Part of a small language model's weights.
Size: width 256, 2 heads of 128 (1 for keys and values), vocabulary 4096.
Training: a variant of SOAP for these matrices, 569M tokens.
Each number is 500 + 50 x the weight over the matrix's rms, rounded and kept within 0 to 999. Layers, rows and columns count from 0. Numbers have three digits each.

# layer 9 attention value, 128x256, rms 0.179, rows 51-127, columns 64-127
568444536559535448488552521448429519529517469386489526511486513456532468546584505530480480464450432511477495548529452546506489510482526518502471526526538516451454448606451481605556606452487574
541543508484460529459535431511546509510591463624502578446582485544522570505487444515394565512589478516445593504546536517453528466534538377498526511501507563417465538513488543485440500505509413
559517552529488592442489467538431479468452455507531424423547459432505520570561535524469505455475516544514489457485488496482462601410514464505369454477555488456502494503507487585559444415457520
453524567442481586568504537406521557534549463514549508418495563475576506461557539515452538458513421498496438588523523554636495541445482536480584516545473481505461510552481462547487503427433560
542520474486505528457541561462458466532413497552502554483600396442518562551615407506381486484381538559458469541534509558507477458583571537492467487503483370488388473528553550510512510547519455
482487478591525481447502504529538473455509582527472497474503553422449506466487568447474465527508488465517509545467492534543558472528501460454427535479457515467478503575574530610546458582451448
632521593559470422481446491418509449457488463525517496498535518449528479466531486558496455583421445548511507457579533500482537423557491549526497468497503447478485517444529555562540562540561418
498479484556572581538487534554564494534491512518561499518615465540433587500518460519521518459440523567554553507583523491581650529479504497495455442583525492499491514465541549482412522455482487
506456489463510550532482458493485428486413496381451374563591535515460485439600520535419487486475430412488452462507553467510520482438472488454455437465461611416470510401549423504454538520335513
412433462523518467496515562597498518535463506548552497503494427463597454382515484540630575476509496491523408547584488526504523536505480495504498544491551497440570599516442431467567473520411467
558503507422538473419570514508486563538538457499621485459507546406462516492457520404528508464501535492450535446429616565561496526466473607467530583477518493477573492445556440489498493439469478
510510626514428482484584522575471528516496544513533457411426464481485415507468439456495483496547634471445533484476446532589438556419494501514585545408486444468559547507465500471454509542478441
598526515541438540533519518565457443495428459501474581486584490407458441539496523420515548514477433488587447563543571418491461474461491451515495469438559458533466459573516491549409538480495541
430485518398541492480519483436487451546482541599558522516528553492535507531491676556512357468523577396508520505496464550530521451546482514534493502539480434455481518547479557483553493542516517
487526409490459501443501547438529411511475456432567473540484434469345597483463499394484527458573562454473523537443464458485516490475485516521520582531459455518483492497421493428478500511573612
482509440443468516444428568467522520494542555431439473508503390541601484464480405566585524534566573473565529458477519522412399511488494504554411466513399567509525486430439445427525472542457459
574440511520599417459524438521475511432537388484534496498488447455479396537458514468545483505489496481492475464446426463450601445518512458528550386490490471523457478504468517535450503495576550
554564535484552582456476424496474482593503404479473563532526490519491552516388587445499562522571425505568482483512537470486591521452429622486437406408536453497513503466346566491479436551413540
541517458478487531404527509483484477416436575460502482494475487482519402365489532508556459498548462510581577512544534483472479487529574468443453487476488569373522476481542563511536539496494552
508523543517472559516470479585506488452501464544509610471517515471569419474574387593466437537539571553570542453485511514552494547537534482521547504596474474446562461573476418458490522437587618
593536443524490436508582438519486474467483466498460530476521416474524510482456521563560431498500498586487444513463539510511524535500453493478509456534508542464491490509570538488491531471560451
550633463447534491464524360450400558531430503595549518548630470510483525511501603558498544461459522535420515530426506539580407481458497374474471529553512543460474480539438497573417510412457438
555481491610436524484437481506527482532403485519511582485509479451530560531459502466510554467400556455439489523473613570498367479511410580491577495532609522524512489478457406445482477564435599
513639592404527546532473525465514534515489519536502448406507541514455468472424470431456480476489562442537542436487524450532477511478570536517594508507496546512454494506570485579509529558515526
427466464564433542399509497519503574450527593498458488547543526534487565474584540500552500455559552458566508432479495548485479494550547421403464474526415491498504412531480518491548506468436470
473509480540552538431539584594417505443530563455454511562569537518485435411479551484382532528459475528546516481534466540468467559551522590501537562601493504424483552476502476523577451406468514
530488511564511496445432505473438490469542595573569481482546615475464459472488471472495453428522533522518539563523512568464512428500555530516515413482534505465497520539576423452508522529586521
470489491505476491532503495435495505612544267531591504488541565535451464511481545494489467443526560582542486540495453445534536511553585525496468613470546513505472482503475522387499525479518562
548396472539514520378481519488476539502456479572468470523427507572487515519520534499474502642531573462454432524469441472503524488441561466565531473466534549491491534498524497580538495484575545
568437505530395462556573543493441464500446575541472494427491489506466521483433452428446468521536546489441504457479498435500490565550470434474448463541476547381574442487371410430494441479505510
534541554544525579481507514475541581532532470529466570482515516456496509521503557481446462463479418487399584575458544476395483577437577477491470503486480533520501475442517542651493477514440552
470498474520517429521492488545494543518428417467545545525502506545501427492470470467537474615522561494479559583529476519505492468501450487559468552542525488492401448463419500517450478529549396
519446427448541476577564560462507549553560461546437494427439494519458495536466539606505441456450561495434437486450500506552483484472415617550529489513474501483600488446515569472480428505359508
445597513639512450497546508432535566385439521413452469473492529543514573571395534522539589568556540476390505486445432506478493515457517581586439522401457475635417495562543625503532520487562476
531527467469434487546532440476451549535559514491461492427447449494543580566528543505547472490622543539510493529487447503485440499570561480500509530440498472428499554505596489556485463519455514
584440513538485507561483445513536561471496557539507579687437583620430559526632455476481551515589467492423539434529676439526460449530486505452568438590461524485575506461552540501534527459410577
452556499512460482381424646569545519488471381366434527537521511496529567533534560461481492429429559537484513428552501526495439499495480575517491424437491506495503422525504455563551515552510607
547426465558554539622486492459513567396507511551587524460512474538477554541493458485595523503517558565480533465510591473538488495636570493507463494449518659513560529483500511469458572499432532
422461480504429598486584472450410506517545476463529453513539533572565427453569538585513543473504528539534563605621429575500535416528460507467522497485554554449437463568481543466481491475609514
466427490512465455469462447591584490454483437521497380448543443445430511490450439431374560451524473528544495520529528534558571514443531468572437502525490479537488553548502466472468454520487457
529498482550483575470422470537464478519510501505521466567430576581445533487602512498552505599536591511498434536494464617452530520456526509447414552491449515493480531549505599487528544470564482
510499513436450381459528513543498551496549533495453521484458606492524490509571511461522545546538479483530546547516565519457604569466517525504576473516458554430493481507536441432588474518419475
550446497494471450527427439472494443508484552472414489552488425541476520491593484529445470441579536482507435567545440484507460522469480468350483565421449452501470589563560547502445455513488507
426559531453506479454562566465559490470489453471460485577500552463450547623463463467475480428433491501466434567536507507472410581540540494521469453517548515524540514451506593557433494508528436
480486477460545470394469548512501468565465471514502505500458483506517461469543451514485445559492516493501497479485464510485570546513565395473578492439477532514556470467588475397496454564522475
446466483505540489472511445542484563409438594487539482531627436511464552432502506498543491504427503527433607466533468417513478496399557524481437462519463450539509530529531511547489437467454399
445544532472564497418431556547488518412452456493467480570453430408465465461491472513463567501456458455527517554489605487501563501534439550452412515548490489582491502547580567507522556484487469
539459570479407484497407453468454453465497472504484404517554475517511463518466422511587445566463506473471550660460496499558534572422391557494586536489561476382503458447565440423444469550475511
552586561442501546459469428480481508456536555519481391507493579472482367525464475437538501581495491461415443524531535553510431491569410508440468436440498472570435517581538549482474435462408555
574509570550479427465517502553537466472466476548526393453417433512476538561413528572550428567498567432511517436536471448595510533516474489403532440502534471518563499491395433509456379464451519
513543557408508438469474502480555618490490535494521583410621510569542509455478551427488494544546501494556451406528546526487586543474465476555541495560519470593587434515462517444498536536516465
409419453515569520462522386616458552460465510429546522404483430582523593545453430505613434439460547494580424608423585512396482384436438526518553509427466502548602545516430496476513542479498545
579595501391468476517477480508560564462518526532596511503533563496526603496494498486454512449506628456460454519467420553513539537534454397503524490520513462473542447451513512504449575597524557
374476520491512494607447449463448488544478644491449462518566527521416483547556531517577540464508579503459547500497518492572471447551519519475489568507427537492592656579455545440573525525468572
569550480493527448475527496562521437479518415467435475435537521468429559504547430557545480576536566564532530591454521479574447509392514488563461513512556557504524492526500595502459529483463535
546578525551404466454477610439496513504608449460503541534443456566529548532576447478577523451464530488509512494361499506437487493417538389522527379559522486498571542478544518616460478623558407
473595478597464493477450416467466519518447568491454458522480534491456506497513537477394534453509438515514569544467487517476468539468459593400545580442507434495618509500514546479398398504537464
561398426504519566464447500531553409555515562492444538600507471483436465553479457475521543562424456588468542365536513484567526500520480514594454483526551510515455462507437499563543457611499455
564583514410520510456429475492655508572539533461499533462532479506526449539596569486577569432442517456495433516540562410475582449538446489512472498499502438584431511530455511478558506479585478
509455491479431448416520485469599506434488524506430437536543508475510439431545579482567540481543595566568436457580478512495482533538451611506515454492451551499480520430550478442534538494533521
478561542498570506548415396544528442517541535487476604472501481430509436477432570506564510543477471672456509454475527555410517494444425539537556497571589519561468535602491558514398558479460442
484508489565596461419544418474609479493465479482468462450437461479413495493480436601529521443481482476409430484511445463552435508515392489480463494465400454553464530487411442588550458467520475
469510520483395565458585487457443425551471486468568550490553464501545505528447519482461548494560511462539498488512452504460584428559517523513450494517501496517470492484416420511386459394426460
527623466499506514482493558545522541490477520486501519494527517575449477449482437512539445562578470516467527531507554494499451547621509423412582420538444523491426576566572481501464490512428565
534542431560505415478578520524492428387396520518434513472465474501417489525504496444475484519485592495543499487492433591499474510491509454566458526510509563413430502486489500477468491457605462
561488504472473489471463486464477490541552529542521469479592476510510419558498438426531531517512515523525510383508491515530514440516450460465618471506501436527497516562546503531470497485572482
419501437440434522578501438430580476485506480523510523536441502481495487491539471467440524548476614497522443523511496516463425547496478513527543453545516546489452507477412417526547429563605523
536478540458582509515397531484477488500530487514537500404503410505522509531370461519527510514512506502573512380535583581584529475435524450562543508413511517571525508491478522490566529496538497
453501457510488568451523532599504472470550528645531481513506531514535541509455455501426587553552538463538452446483598580553511508484492537451502454538489535506581550450480441517463562446494470
415472531552551538469437568478549475547462467481564535584527492543539397541441560514448439458501451478538479493497529545585496447506506549460486497482478457626569492501450497553555350396508541
460566491538441542545510487426543545444513533511559554527466530430560411562501465488449541505479399542504430433437561529503465505453550467417551525484513501386475482562505556533558548525618421
400600525383490510532481381562489529430485481408560480533508505503518468477460465560485642436540494488519568477514539491474516514488452462476499468521494576538481553492589521587580392442452517
546474552521505532463548564522571564436538495460507642523440539504551607501437515526511574617542593529490528450549387505538509525398509499520529494507510479580548497532474428552491527532504471
450422530539450461544493501560499557499583451483544569506542510444423491500553478485437492316600545538510491488485476513468628367422506532499532476476542517460515482431529535418455563530521513
439473515535527549471606543473558462518516560497569471526513585520501524441557483461538551532518481543642472500423542504570458577480468611427443480574575437496487481602483551489484561450522627
579475564507577497551487452511550465481465512522502424540466519461520490477492499415528492511563538579528486510531394542589529437382495459540461505498484464495453476458470477476466516512467467
485444411557475585465577534521495568538432543482459540492492597502504470512510495531464413479431536560547485419464428488488522441389512507448441579557557560542538502499380517518568682627565563